Part of a small language model's weights: RMSNorm before each block.
Each number is 50 + 10 x the weight over its row's rms, rounded and kept within 0 to 99. Layers, rows and columns count from 0. The size before them is the row's rms in percent of the matrix's.

# layer 5 MLP down (transposed), 832x320, rms 0.14, rows 691-720, columns 0-79
099:49 43 47 48 39 54 48 41 55 52 41 62 38 60 69 45 48 51 37 47 58 53 49 67 48 21 47 49 45 39 58 42 55 36 58 62 33 53 37 44 52 62 58 45 57 49 57 55 51 61 49 49 52 51 55 29 53 58 69 36 56 53 38 42 63 53 46 72 24 38 50 80 61 59 50 52 36 39 63 60
104:74 55 44 50 37 49 47 41 32 58 52 47 53 53 47 55 46 51 33 44 72 53 60 55 66 40 64 52 52 40 44 64 52 50 59 46 40 31 49 48 44 41 56 48 55 57 44 25 55 47 47 41 58 55 48 59 41 18 34 44 42 33 39 43 72 45 54 50 61 50 46 51 44 46 52 60 40 46 54 57
103:56 45 57 61 56 53 46 49 42 50 60 52 41 46 56 43 46 63 64 41 53 56 52 73 50 52 43 69 46 54 62 62 55 41 57 64 78 54 51 38 37 57 40 49 67 46 65 52 72 82 37 44 39 52 39 31 54 32 39 64 41 68 51 52 57 49 46 44 40 59 38 49 50 50 43 30 44 26 56 57
098:48 44 52 54 51 44 58 35 43 57 48 53 51 51 54 49 38 37 53 36 40 40 36 45 44 42 49 49 65 57 36 47 48 50 43 43 58 61 58 21 34 48 45 52 67 50 48 36 49 72 64 48 53 69 66 56 58 44 45 59 54 42 34 61 42 32 44 36 52 45 55 47 59 59 50 67 33 55 56 42
101:59 57 56 56 48 45 48 43 34 59 67 59 60 54 58 39 49 66 41 51 52 55 52 47 61 57 46 54 50 56 39 44 75 60 49 73 49 60 52 35 39 56 58 42 59 50 51 52 53 51 38 20 47 41 42 38 49 48 51 57 68 31 59 50 52 48 38 42 69 71 54 53 68 55 65 63 41 38 54 41
099:38 58 57 56 41 43 57 63 41 42 42 41 57 46 53 45 63 55 42 55 43 59 58 56 43 49 58 67 50 61 55 43 43 38 25 53 44 52 46 30 61 58 40 46 61 39 56 62 40 48 44 45 49 55 52 48 45 44 63 44 67 37 50 64 49 49 43 55 44 50 44 32 60 44 47 70 42 52 30 64
099:56 42 52 29 75 55 51 47 63 51 59 51 60 36 49 43 66 50 54 63 43 56 55 43 32 51 40 50 55 51 44 40 57 42 35 33 45 47 68 42 37 53 40 54 38 76 49 48 55 43 48 59 42 40 54 64 43 47 60 28 47 33 42 48 60 49 57 30 57 48 47 37 67 30 63 57 52 40 47 61
096:36 41 59 43 44 48 71 62 47 52 43 58 52 59 21 38 52 36 36 45 71 58 63 51 55 40 57 50 41 36 45 45 47 45 45 51 28 55 44 33 50 64 66 49 46 56 63 48 48 36 48 57 44 59 40 64 59 43 30 64 56 46 51 52 49 56 32 36 57 51 48 32 34 44 51 50 71 35 40 59
099:38 40 52 34 38 51 46 58 35 46 62 46 42 36 52 30 52 51 41 47 48 39 33 81 47 47 48 58 46 59 49 38 41 58 64 51 58 56 41 60 44 48 48 68 63 45 59 48 40 55 70 37 54 74 43 67 56 39 40 57 61 72 50 49 55 59 57 52 42 52 51 55 33 43 54 37 42 69 44 47
099:60 32 38 45 52 53 64 43 37 59 49 51 44 49 48 52 41 50 46 63 51 65 63 44 40 49 36 44 59 70 55 42 52 47 39 64 49 69 53 40 52 43 63 52 38 60 61 45 40 68 46 70 58 42 55 51 51 56 72 54 42 50 41 51 74 58 44 27 55 51 26 49 31 47 41 76 60 53 55 45
097:50 34 41 76 41 28 42 56 42 40 56 38 41 42 45 55 47 40 47 49 58 55 62 47 42 32 53 48 44 55 64 39 56 48 53 49 57 62 40 46 43 55 53 53 31 48 43 61 48 61 59 36 46 43 61 44 46 58 38 41 43 60 44 42 41 41 41 47 44 48 48 27 21 46 44 62 56 42 62 39
101:57 63 56 62 70 65 54 51 52 52 36 30 33 56 54 50 38 46 52 65 51 67 24 53 36 41 63 42 61 55 36 64 51 58 51 67 40 62 46 47 44 52 31 60 36 56 56 49 58 29 46 52 72 46 43 39 30 45 52 41 49 68 66 51 38 47 51 59 41 55 57 28 57 62 72 48 65 58 53 39
099:43 74 33 43 79 47 50 49 51 41 57 45 49 16 54 38 57 42 58 39 58 60 55 50 47 51 50 62 51 52 30 49 42 70 37 52 60 71 64 47 52 50 41 68 47 40 55 41 57 76 49 43 54 54 49 43 53 52 40 36 53 45 54 48 54 49 61 51 45 51 27 58 42 48 45 44 52 46 53 33
098:54 63 51 57 48 41 55 62 30 50 55 42 45 36 31 56 42 55 49 57 60 38 55 49 62 55 67 39 51 46 73 57 46 44 53 48 69 52 40 56 59 36 31 41 34 58 63 52 32 66 43 55 26 77 42 52 54 38 43 40 44 29 62 57 47 30 45 63 43 38 35 55 42 48 61 39 33 38 49 50
106:36 43 45 53 45 37 57 50 55 62 57 50 47 46 51 39 46 58 34 39 54 55 54 66 33 55 40 49 57 41 62 58 38 50 50 47 43 56 38 70 40 54 76 55 41 57 40 69 57 55 49 55 40 55 48 39 50 37 49 64 51 54 49 31 34 52 54 69 47 23 65 58 46 63 45 58 39 44 54 30
103:66 60 28 55 56 41 55 45 31 62 41 35 58 51 47 52 47 49 50 43 44 59 42 37 53 58 52 51 56 28 29 25 60 54 73 43 40 66 42 46 57 40 53 55 31 39 48 48 62 47 56 63 46 54 49 52 51 47 49 42 52 54 69 46 57 56 44 57 62 51 39 44 40 56 52 41 40 49 45 63
094:67 46 57 45 57 40 36 53 43 57 54 71 43 59 68 51 65 61 38 34 47 43 45 40 44 30 43 46 42 61 47 49 45 71 52 42 60 57 64 50 60 58 41 39 34 59 61 62 47 24 66 66 57 46 61 45 58 58 53 50 50 51 50 42 56 46 50 73 40 56 44 66 52 62 51 41 41 62 63 55
102:30 65 43 55 45 46 47 45 45 43 60 47 47 60 57 54 55 27 53 45 58 54 45 48 37 20 43 49 50 52 55 45 52 39 63 28 35 40 63 53 70 41 52 51 35 39 48 48 60 55 38 51 45 69 57 45 52 45 61 34 54 53 55 53 50 63 51 71 46 56 55 43 58 57 65 45 46 53 53 45
097:60 49 46 55 47 54 50 60 51 56 48 53 47 52 35 36 32 51 49 52 53 63 56 40 39 34 54 45 39 48 44 49 62 60 47 28 50 59 34 58 55 51 47 47 48 57 52 49 37 65 57 52 42 69 43 49 45 66 30 44 33 57 33 50 33 61 45 49 44 67 20 52 55 44 64 56 56 46 56 37
098:60 65 55 58 56 51 57 51 50 37 50 46 61 49 51 53 46 58 44 42 54 62 32 47 71 44 57 47 30 50 50 74 54 70 81 52 47 27 43 52 56 53 57 52 53 53 37 32 45 45 45 43 45 66 42 61 42 66 42 60 46 41 37 50 47 48 50 50 67 59 55 55 55 49 54 51 32 57 56 62
104:54 39 52 43 66 41 40 38 52 55 54 64 49 48 72 47 58 53 42 44 61 40 36 32 42 59 38 53 32 40 25 60 38 56 36 61 48 36 41 62 67 53 52 40 50 63 54 57 35 73 56 55 60 52 54 46 28 50 63 72 50 40 51 50 44 43 56 43 51 64 44 56 47 43 60 50 37 47 50 48
100:33 44 44 48 46 37 56 47 47 37 47 37 50 60 65 48 60 52 44 53 37 44 42 56 73 37 49 49 38 37 45 66 39 50 54 62 60 64 48 68 54 64 48 49 30 62 47 47 60 53 67 77 44 33 41 49 56 52 47 45 66 51 40 28 48 50 51 54 46 42 69 54 48 55 42 51 71 55 59 59
101:54 62 40 42 48 49 52 74 56 56 62 53 58 41 54 40 54 57 56 64 59 59 65 52 68 46 46 49 52 56 59 45 41 35 55 52 50 46 40 49 32 68 48 38 49 61 65 46 47 61 54 61 48 54 54 45 50 63 60 46 42 33 30 41 33 48 49 26 49 49 44 64 57 44 40 60 56 58 39 44
098:48 33 44 44 39 50 34 53 46 64 35 46 44 39 55 56 58 57 52 49 42 35 56 43 48 52 46 67 59 40 58 51 63 55 49 69 63 56 63 37 56 39 59 64 56 39 46 47 39 50 56 26 48 64 64 43 54 51 46 40 34 48 30 41 32 53 54 51 31 35 47 48 33 56 73 56 38 46 41 46
099:47 52 56 72 63 74 54 45 59 58 59 49 62 51 49 45 28 47 47 58 71 47 63 60 53 59 52 58 52 39 60 31 51 31 60 42 51 52 44 44 61 41 43 59 60 49 54 45 46 61 51 60 45 44 55 48 59 62 56 53 55 53 38 49 46 44 28 62 62 49 78 69 57 29 50 61 38 42 51 55
095:42 31 48 20 36 74 52 54 43 37 52 43 36 58 50 49 58 45 39 45 58 45 38 41 44 46 54 56 50 56 34 60 50 55 54 65 46 47 50 56 57 59 45 49 48 55 40 52 66 50 54 35 65 39 75 45 52 57 61 45 42 44 46 51 32 51 42 51 60 54 55 61 40 37 66 77 60 38 35 47
093:59 59 59 59 47 63 63 53 50 49 35 40 49 46 66 51 41 36 42 66 46 59 44 70 29 55 52 53 45 79 42 46 50 55 50 44 49 44 65 56 55 53 51 46 58 40 43 25 36 33 35 55 45 36 45 49 43 48 44 46 64 51 73 54 45 44 46 67 54 44 71 44 39 60 61 65 45 56 64 56
103:56 39 38 50 55 64 63 54 44 44 56 63 49 54 43 39 45 45 49 57 28 74 59 45 62 52 55 52 64 35 51 43 28 53 65 48 55 48 59 54 71 52 54 52 70 45 68 51 58 47 53 52 68 56 34 39 65 71 51 45 44 51 45 35 46 44 43 45 59 55 41 40 46 38 47 43 45 51 50 43
101:43 64 62 50 49 38 34 56 56 33 54 64 54 43 62 32 53 46 50 51 53 54 72 58 75 42 58 40 43 57 32 48 53 58 51 50 62 61 56 40 37 36 45 47 27 38 60 47 56 47 67 51 45 55 56 63 36 49 43 26 49 38 51 44 50 52 45 54 43 45 34 46 53 59 55 62 75 53 50 33
098:58 42 63 41 66 68 57 65 57 64 51 42 55 61 62 47 46 50 58 54 70 46 38 66 54 47 48 60 31 36 68 48 62 56 37 36 72 44 52 55 59 37 42 47 52 71 41 44 45 42 49 58 50 48 39 53 61 36 63 41 40 40 35 45 48 59 57 46 47 42 71 59 56 53 60 55 64 45 52 74
# layer 5 MLP gate, 832x320, rms 0.142, rows 692-720, columns 0-79
099:49 51 58 40 65 49 27 29 48 56 63 67 57 48 43 55 41 55 61 44 59 62 31 61 52 49 62 36 57 54 46 35 36 55 35 66 57 42 47 35 45 31 70 54 55 54 41 54 52 58 68 37 41 64 55 52 57 39 48 58 55 50 54 57 32 51 60 36 76 38 64 45 59 51 42 46 43 51 43 44
100:42 62 58 49 45 55 58 58 68 63 38 73 63 47 40 57 22 54 49 59 56 57 18 51 41 39 55 43 62 40 47 80 58 50 35 47 59 56 49 55 43 45 47 55 52 50 56 46 57 58 71 50 58 54 35 29 41 49 36 42 57 75 48 41 39 52 52 54 60 50 52 54 58 44 50 39 52 39 48 41
094:49 43 57 53 59 61 57 61 44 57 57 46 53 65 50 37 38 71 56 58 46 35 31 42 37 32 60 49 63 58 59 46 56 38 43 53 58 41 60 50 65 34 42 50 51 43 36 40 55 67 55 57 55 57 48 38 47 53 52 44 62 67 62 46 40 40 56 55 52 43 41 54 38 54 41 59 41 58 49 67
102:54 49 47 44 53 49 51 55 51 66 36 40 59 56 55 40 59 69 53 43 45 44 44 68 59 47 46 49 33 44 57 56 60 48 63 62 51 45 65 54 40 53 50 67 40 45 54 52 46 60 54 43 48 48 45 52 27 50 31 28 68 48 52 54 40 47 45 53 75 31 42 50 30 51 44 52 51 50 36 47
100:53 53 68 50 55 57 62 47 34 56 55 51 38 40 55 41 45 56 41 43 44 25 48 41 52 37 57 49 37 70 33 37 33 41 53 41 42 41 65 63 52 43 48 39 62 50 40 37 46 58 37 54 39 57 76 48 58 51 54 64 47 49 55 50 53 33 48 70 58 68 67 43 56 57 50 85 47 52 52 44
099:54 38 42 48 51 47 43 47 49 41 51 51 35 52 54 47 48 31 52 45 36 52 47 47 33 47 38 55 58 43 50 37 41 32 63 44 57 55 38 49 48 58 45 49 60 47 34 55 49 43 45 40 39 52 42 50 48 49 55 58 32 66 50 56 43 43 40 45 49 41 47 55 43 48 24 75 40 57 39 52
099:56 39 56 51 50 60 51 36 47 39 28 44 51 56 54 51 52 39 49 58 58 37 52 35 43 39 54 63 55 49 48 37 47 52 55 40 57 76 39 59 50 57 59 64 65 50 49 67 35 54 38 67 52 38 48 39 56 60 55 35 40 47 42 59 45 61 39 60 33 43 68 50 58 60 60 47 56 44 60 43
099:46 35 50 42 37 59 65 43 50 38 27 50 47 43 26 44 52 53 56 27 47 50 48 44 50 30 57 46 52 43 35 63 60 50 52 36 55 50 38 59 50 41 58 48 68 50 23 58 62 61 44 65 51 64 53 58 59 40 52 39 45 45 50 43 60 61 32 55 52 51 66 44 40 42 48 40 45 62 46 49
106:39 51 38 64 53 47 42 48 56 49 46 52 50 39 54 42 64 41 51 53 44 54 48 56 73 55 36 60 57 36 56 60 44 58 41 48 54 50 55 36 53 53 40 66 48 39 48 62 50 59 42 54 53 39 51 47 66 43 55 47 51 40 37 52 30 42 39 68 54 69 40 57 51 42 50 51 42 45 28 63
092:59 62 53 56 46 41 49 60 47 42 57 73 33 69 51 36 48 40 55 60 52 52 73 32 59 46 46 47 29 63 58 59 46 43 46 40 50 40 63 36 47 55 42 47 51 43 59 61 44 69 52 49 44 43 32 61 49 43 64 74 47 49 62 53 32 51 64 50 50 39 47 58 37 58 41 54 52 56 67 57
102:61 45 35 51 25 40 46 47 61 53 51 36 40 52 36 45 47 57 59 42 32 55 59 48 80 61 43 55 66 48 66 52 60 55 28 46 52 64 40 48 59 54 62 56 31 45 59 42 45 67 42 53 62 33 73 48 62 64 35 46 62 35 36 40 58 50 44 65 54 56 54 32 40 55 47 60 46 61 65 52
096:54 41 46 42 37 55 28 43 41 62 45 53 39 54 46 43 55 45 46 49 40 49 49 54 40 52 56 62 48 40 61 46 42 53 47 44 39 60 54 55 40 49 46 49 55 44 39 68 46 53 68 34 74 71 52 57 34 50 54 58 70 41 55 51 40 45 41 48 47 38 69 37 47 31 59 43 57 49 69 36
098:60 58 25 42 48 51 62 61 51 58 47 50 51 64 54 36 34 55 62 68 44 42 40 51 48 71 50 59 50 36 52 59 46 47 50 36 57 58 45 71 46 61 38 46 41 64 52 52 33 66 41 57 49 48 62 52 61 48 57 39 47 39 65 38 45 55 64 40 49 37 58 49 78 42 54 42 32 37 65 53
102:40 60 49 51 37 49 48 47 51 45 62 52 42 50 47 38 38 50 64 43 59 52 64 48 70 48 44 41 52 51 47 39 69 41 46 49 41 58 55 59 27 56 45 50 55 50 48 53 64 32 61 66 55 51 51 59 45 57 44 60 59 39 55 36 55 47 39 35 41 46 52 67 47 53 45 55 58 51 35 53
098:53 56 56 44 49 44 64 48 59 50 46 48 67 41 54 53 38 30 49 36 56 44 43 66 57 56 51 58 43 69 59 40 59 39 37 44 71 50 57 34 46 44 63 56 54 40 47 48 48 48 32 39 55 35 55 40 48 40 53 44 55 45 45 58 49 51 50 40 43 50 69 54 42 48 60 37 37 77 57 41
098:41 51 41 35 51 30 58 54 53 37 40 43 59 33 48 51 51 39 49 39 56 71 71 50 58 53 56 43 40 41 56 46 46 54 57 51 70 39 59 44 25 45 34 69 50 44 54 37 52 66 55 45 68 46 53 42 54 53 37 33 59 51 54 55 52 43 57 44 50 46 64 48 41 30 48 51 41 51 54 55
103:60 60 72 33 80 32 60 31 66 40 45 55 43 53 53 70 56 49 43 46 41 58 59 50 76 44 64 26 52 48 39 42 62 50 54 34 34 46 49 55 43 54 53 44 35 31 57 40 48 47 32 51 44 42 53 35 46 63 49 28 49 39 52 60 67 56 51 51 54 57 51 56 38 47 62 67 58 42 58 56
095:38 49 53 64 61 60 54 52 59 40 54 51 29 41 53 41 47 44 30 53 52 52 52 64 52 58 42 62 50 65 37 72 49 36 54 62 55 42 70 61 42 61 64 50 51 48 51 51 51 46 37 48 34 61 44 44 30 34 64 63 45 43 56 57 34 49 61 49 41 55 46 49 42 73 63 69 62 68 41 41
101:48 55 66 46 49 58 53 51 46 42 57 52 42 55 36 40 39 42 42 55 40 49 52 45 45 55 63 53 42 31 38 59 48 64 51 70 48 37 54 57 40 58 50 38 53 45 45 61 60 62 43 55 51 49 61 65 61 31 42 45 49 61 47 37 44 48 32 47 72 38 59 37 43 43 55 53 32 47 63 62
104:57 48 50 34 45 55 48 61 54 43 48 46 60 44 58 65 40 54 75 44 43 41 51 40 53 52 40 52 63 50 57 57 46 45 37 38 55 59 41 48 27 64 44 52 43 30 37 55 40 48 29 51 51 53 50 32 56 47 47 48 51 66 56 43 38 46 61 56 49 55 58 30 63 39 53 45 34 70 51 46
106:41 51 44 51 47 87 44 50 30 38 43 47 43 48 63 56 62 63 57 40 37 47 57 43 35 55 66 35 37 54 38 49 31 38 56 41 48 39 37 54 44 55 55 68 57 44 44 62 30 48 55 32 41 45 56 49 48 36 51 56 32 48 46 55 51 31 58 48 64 57 76 45 27 40 58 32 53 50 68 50
101:52 77 53 76 48 52 51 38 65 35 63 59 49 75 45 62 46 35 53 46 36 65 46 39 50 51 53 53 50 46 40 31 45 45 69 43 42 52 44 50 39 56 44 58 54 59 35 75 40 44 58 57 30 50 68 38 44 42 24 53 59 54 49 50 34 61 53 35 44 55 49 51 52 55 53 59 47 58 52 45
102:40 46 60 58 28 44 57 43 69 56 43 45 50 40 56 41 37 37 77 49 65 59 76 33 48 39 54 65 53 65 41 49 51 77 38 46 56 54 51 59 53 43 57 51 76 59 56 34 59 49 45 38 40 44 39 63 48 60 48 51 53 55 46 49 58 46 62 47 43 57 51 42 49 54 63 63 51 62 53 47
099:53 26 61 29 53 45 53 48 47 38 39 60 62 34 64 48 58 68 39 41 46 42 58 50 59 64 49 45 57 40 40 42 47 56 42 29 45 41 36 60 39 24 46 55 50 54 34 49 56 48 62 45 50 45 42 44 54 68 60 60 47 38 49 30 61 58 51 43 45 41 66 50 64 53 42 43 45 32 54 42
103:29 55 57 48 55 46 57 40 68 65 52 52 50 50 60 53 54 42 54 52 41 47 80 41 67 72 50 55 44 63 38 43 46 60 36 51 58 28 57 68 62 55 36 55 44 26 47 39 49 42 54 45 45 57 43 54 35 59 51 63 37 34 43 37 54 57 65 46 59 69 46 51 58 36 49 40 44 51 45 54
098:47 38 36 46 30 57 56 51 48 35 54 41 44 41 49 47 53 50 43 52 43 65 55 47 60 35 31 50 39 38 49 55 43 62 38 41 44 41 40 61 31 46 61 50 36 45 56 51 68 49 51 51 77 70 44 57 50 41 58 64 55 54 47 46 37 44 48 51 56 45 51 55 53 37 34 56 53 56 29 41
098:48 40 54 30 42 47 51 48 55 54 45 57 61 53 60 45 51 64 41 52 39 40 50 57 47 51 32 48 55 57 63 55 41 53 53 51 58 39 35 56 49 29 52 45 32 51 47 60 52 54 51 43 41 52 56 47 35 40 34 58 51 58 41 53 42 48 37 56 47 43 33 41 57 51 46 43 58 42 37 63
098:47 63 41 56 46 50 53 66 44 51 49 52 48 56 49 50 67 49 65 70 33 62 36 51 57 39 44 59 43 51 37 54 53 37 51 52 58 46 61 36 59 33 50 52 53 35 52 57 38 34 42 56 47 37 62 34 41 44 54 34 63 41 62 49 41 43 69 65 53 58 32 55 48 53 55 57 41 25 36 63
102:57 55 44 50 51 50 54 26 52 57 50 46 60 53 60 37 41 46 58 60 67 75 55 51 47 53 52 54 57 70 60 50 42 55 57 49 40 28 45 40 68 55 57 53 61 42 42 43 50 53 50 57 57 50 52 46 51 41 52 65 66 43 39 36 58 34 39 60 25 53 59 56 49 43 50 38 51 39 48 49
# layer 5 MLP up, 832x320, rms 0.152, rows 692-720, columns 0-79
099:44 63 37 20 49 40 53 34 45 59 61 31 47 50 74 44 71 51 40 64 49 38 38 47 69 48 73 55 55 76 38 41 53 48 48 56 58 53 60 55 50 56 53 54 41 48 51 57 59 32 52 33 60 59 52 51 53 43 69 46 54 50 49 53 52 65 50 41 37 43 59 22 55 39 61 44 52 43 33 41
105:56 40 48 58 55 51 63 44 43 59 46 53 34 55 51 53 45 66 44 53 48 66 26 38 67 50 43 51 68 46 43 66 56 44 54 43 56 46 49 50 52 49 68 56 38 32 59 52 51 42 54 60 40 36 38 64 41 40 40 49 41 58 52 39 45 50 54 43 46 47 56 39 53 44 49 45 58 69 63 36
094:55 45 53 48 33 44 47 48 59 62 47 49 55 45 50 46 48 51 69 57 64 36 41 43 63 47 56 57 46 36 64 69 60 32 41 56 57 30 54 46 51 70 34 52 45 61 63 49 45 62 52 32 41 38 53 39 56 51 60 48 45 46 32 39 50 50 63 54 48 48 57 48 43 53 44 50 60 42 36 49
097:51 44 52 40 38 51 53 53 36 75 41 59 63 72 48 36 50 43 66 60 51 44 35 53 46 42 52 57 34 67 56 56 48 51 59 41 35 65 42 45 66 47 45 58 46 41 59 60 54 27 53 50 45 40 55 43 41 54 29 42 80 49 55 42 35 49 35 56 60 42 60 39 41 63 29 47 46 38 59 56
099:59 57 56 51 53 61 52 31 50 37 47 53 68 25 55 65 50 53 41 63 48 50 51 46 53 48 48 54 33 54 50 48 44 49 55 44 52 50 54 57 48 54 41 49 77 41 42 37 41 51 54 48 73 66 43 49 60 24 53 62 49 42 54 45 33 57 47 57 50 49 60 59 48 63 31 40 35 64 40 43
095:50 45 46 65 44 48 53 63 51 50 35 40 64 30 55 55 30 75 36 51 34 66 64 48 41 51 45 29 47 37 55 43 40 48 60 70 55 44 55 56 53 50 51 64 40 39 56 53 49 60 43 51 57 49 59 50 69 48 53 65 47 53 47 47 48 40 62 72 69 50 50 65 46 43 50 46 58 63 41 53
092:47 50 46 54 51 36 43 71 58 50 57 39 57 30 62 55 45 42 69 41 48 57 45 48 37 60 38 43 46 78 26 55 32 45 61 46 64 22 64 51 62 53 56 49 53 42 59 25 63 49 47 56 69 59 52 57 59 54 40 33 45 48 46 38 57 52 53 45 51 44 57 63 50 45 41 42 19 48 47 50
098:65 46 72 49 66 46 51 49 36 52 60 37 41 71 39 51 64 57 63 55 58 62 48 50 60 57 44 52 45 32 57 47 43 47 68 48 43 60 61 37 65 46 47 58 52 38 50 29 37 57 38 50 52 65 35 38 60 42 31 61 43 50 53 66 63 59 62 46 61 66 54 57 55 39 43 43 72 52 36 48
101:50 58 50 58 62 45 31 36 55 41 33 47 32 46 37 53 74 67 58 64 55 53 48 60 58 36 49 49 34 60 52 43 52 66 73 61 59 41 53 54 38 34 39 51 60 46 47 71 37 35 42 45 43 32 42 35 64 58 46 46 62 54 56 49 41 32 52 51 53 61 52 45 49 59 54 41 45 49 35 55
094:62 65 39 44 52 28 47 34 60 55 46 36 31 62 60 54 58 53 40 67 37 59 46 38 58 41 45 61 41 62 56 62 51 51 47 54 33 63 44 41 54 45 42 38 52 51 53 76 44 39 40 44 49 54 38 36 65 56 46 41 35 57 62 51 55 59 48 60 79 50 48 60 54 45 61 25 48 59 46 34
100:34 53 52 59 60 42 35 50 39 52 49 57 29 53 55 47 43 46 37 45 78 29 49 46 48 45 54 53 56 41 47 48 63 66 49 56 35 72 55 51 38 51 50 55 36 41 59 62 26 55 62 64 49 65 25 41 49 57 50 57 40 55 51 38 65 48 54 65 61 63 49 37 50 41 48 69 49 41 43 64
094:55 40 51 34 42 44 55 49 53 68 54 58 47 48 54 53 67 49 59 47 42 44 48 49 55 45 65 57 29 31 54 57 61 62 61 39 44 39 48 41 49 47 58 44 48 51 43 59 42 63 37 48 43 76 47 45 52 53 22 31 54 34 56 66 56 62 41 28 42 35 69 28 49 58 58 45 49 60 69 58
099:34 61 56 53 49 49 34 50 36 39 53 64 39 53 55 31 63 32 48 61 45 61 53 67 32 61 50 42 51 57 49 65 57 57 45 25 55 40 47 50 51 45 57 48 60 57 69 42 46 69 50 65 35 48 47 38 32 54 54 51 31 41 36 53 52 36 61 32 67 39 62 55 61 44 72 75 52 49 45 48
103:46 51 61 58 56 29 64 53 43 59 48 41 64 40 53 61 38 55 64 71 42 31 46 50 50 49 49 40 69 52 38 40 44 40 40 47 45 60 56 39 53 52 60 50 47 42 45 40 56 43 55 38 54 60 53 57 43 52 33 62 53 72 49 38 41 61 57 52 31 46 37 54 40 23 62 43 41 47 54 44
100:52 46 45 36 35 61 68 52 48 55 60 47 64 65 62 34 47 40 37 48 52 50 47 53 55 43 64 47 60 54 61 53 56 45 54 44 47 36 49 45 43 30 54 36 27 62 47 53 47 42 43 36 37 27 53 39 52 39 47 38 49 20 44 46 38 59 58 47 42 47 34 58 57 34 63 48 54 53 61 45
101:48 35 61 52 41 67 52 38 68 51 57 60 55 46 27 50 43 72 36 64 45 45 55 47 46 31 39 42 55 34 48 49 58 51 43 65 57 44 56 50 44 56 47 46 45 30 62 52 45 62 45 44 44 64 35 64 57 62 74 57 48 37 51 38 36 49 40 58 53 39 39 39 50 44 41 54 53 53 44 66
102:46 35 47 38 52 50 34 58 55 47 44 33 35 58 68 54 68 38 61 65 51 49 42 65 48 46 40 40 44 59 47 58 60 32 52 46 54 54 49 44 65 59 49 33 56 50 43 69 54 46 58 31 48 49 63 52 42 51 64 68 53 51 57 50 56 57 64 43 52 46 57 44 76 64 54 67 56 44 43 56
095:37 60 66 43 38 45 63 41 40 42 32 52 55 34 57 58 46 36 42 37 49 35 56 71 42 79 54 48 54 50 48 47 48 62 48 52 60 54 55 46 57 53 53 43 60 66 51 31 45 43 46 38 47 45 52 58 53 42 44 67 32 57 68 43 57 44 59 33 59 43 40 79 57 48 55 35 50 50 42 37
101:47 39 71 41 50 36 45 34 37 62 41 39 36 53 47 46 51 41 47 59 57 49 51 60 41 51 66 47 71 52 65 46 53 35 50 43 50 35 42 51 53 46 40 51 53 45 50 51 41 41 56 52 64 60 38 63 52 47 41 44 56 38 52 66 46 49 66 35 40 48 25 54 64 73 57 55 51 46 39 62
103:68 48 59 51 46 57 60 45 31 56 53 53 49 47 34 56 44 46 58 37 57 45 54 34 57 54 48 48 43 58 60 47 50 54 49 46 57 66 35 55 43 63 39 57 37 61 52 47 48 44 58 37 44 53 27 49 59 36 50 41 47 41 65 51 43 49 41 61 48 49 40 56 56 35 51 61 42 62 53 37
108:46 67 49 54 36 29 23 41 55 48 46 50 67 60 50 47 44 46 38 46 71 58 49 68 47 31 42 45 63 55 46 44 57 56 41 36 38 41 49 57 49 46 47 38 51 48 46 40 63 28 33 56 67 51 57 57 56 50 50 45 45 61 49 41 55 46 49 53 44 40 49 46 53 53 68 75 50 41 62 60
101:43 27 38 34 43 68 62 39 41 60 44 31 66 62 50 50 49 67 48 69 47 41 59 55 41 45 35 60 40 42 43 36 33 50 57 47 59 61 42 59 47 26 33 56 40 40 57 53 42 78 49 51 39 58 51 71 46 42 47 45 66 51 44 43 46 39 46 63 63 53 39 64 47 35 56 36 43 50 40 34
110:52 45 34 58 33 61 33 63 46 23 59 28 52 64 53 56 54 74 39 53 44 39 32 31 57 56 65 51 56 41 43 49 62 53 61 49 46 55 32 48 64 50 45 47 45 37 62 47 55 48 51 53 69 32 53 38 52 59 59 41 53 71 65 62 56 61 63 57 47 57 40 43 57 30 58 54 63 60 40 42
096:61 58 52 42 47 61 51 33 59 51 40 65 36 52 55 43 17 48 45 56 49 43 33 59 52 65 47 57 42 36 41 59 45 56 41 57 69 37 55 63 45 66 46 28 69 44 64 59 49 50 52 51 44 48 43 49 45 52 39 48 60 59 41 43 42 57 52 44 46 46 65 45 32 56 43 47 47 50 40 48
108:64 23 53 72 61 47 49 27 45 35 58 36 61 50 49 55 57 66 48 50 35 60 53 61 40 40 52 59 67 29 51 49 54 48 62 52 40 25 25 61 49 60 40 48 56 56 61 46 26 52 43 55 29 56 51 55 48 50 52 48 58 50 54 54 50 55 48 56 52 41 65 47 40 55 57 52 36 60 63 54
094:40 51 58 53 57 52 47 38 66 50 55 41 65 58 53 48 36 47 56 37 42 63 58 35 64 57 59 43 36 45 71 55 48 58 55 34 52 67 49 32 81 37 62 48 61 63 51 37 53 51 34 50 33 54 33 46 59 66 51 44 62 57 59 54 46 47 52 47 33 44 66 44 44 65 54 35 50 46 45 54
097:70 49 46 42 33 77 38 45 39 35 72 59 63 55 44 57 44 49 56 70 56 39 52 44 64 54 51 57 40 34 63 49 43 37 54 43 32 60 51 46 62 58 52 33 39 61 35 41 47 78 48 42 49 49 57 47 48 40 58 38 66 57 51 46 38 56 35 47 46 55 56 35 52 65 36 28 49 45 69 61
099:51 35 47 39 58 37 50 50 54 39 56 36 54 56 56 68 52 55 60 40 38 47 59 51 37 40 56 45 48 48 49 54 54 49 63 40 50 49 47 63 43 65 65 51 57 63 62 44 58 41 40 60 42 57 44 58 49 50 43 70 34 58 55 38 35 59 40 31 54 58 70 38 52 55 51 49 43 48 33 67
099:53 39 52 61 44 49 35 50 48 52 50 65 31 39 51 68 43 53 58 48 54 57 40 72 64 67 69 52 47 58 46 43 31 43 55 47 35 48 55 35 45 62 56 63 41 60 56 51 53 66 43 32 57 73 46 53 33 38 33 52 58 54 54 42 53 41 56 73 54 51 54 46 45 58 47 46 47 45 49 55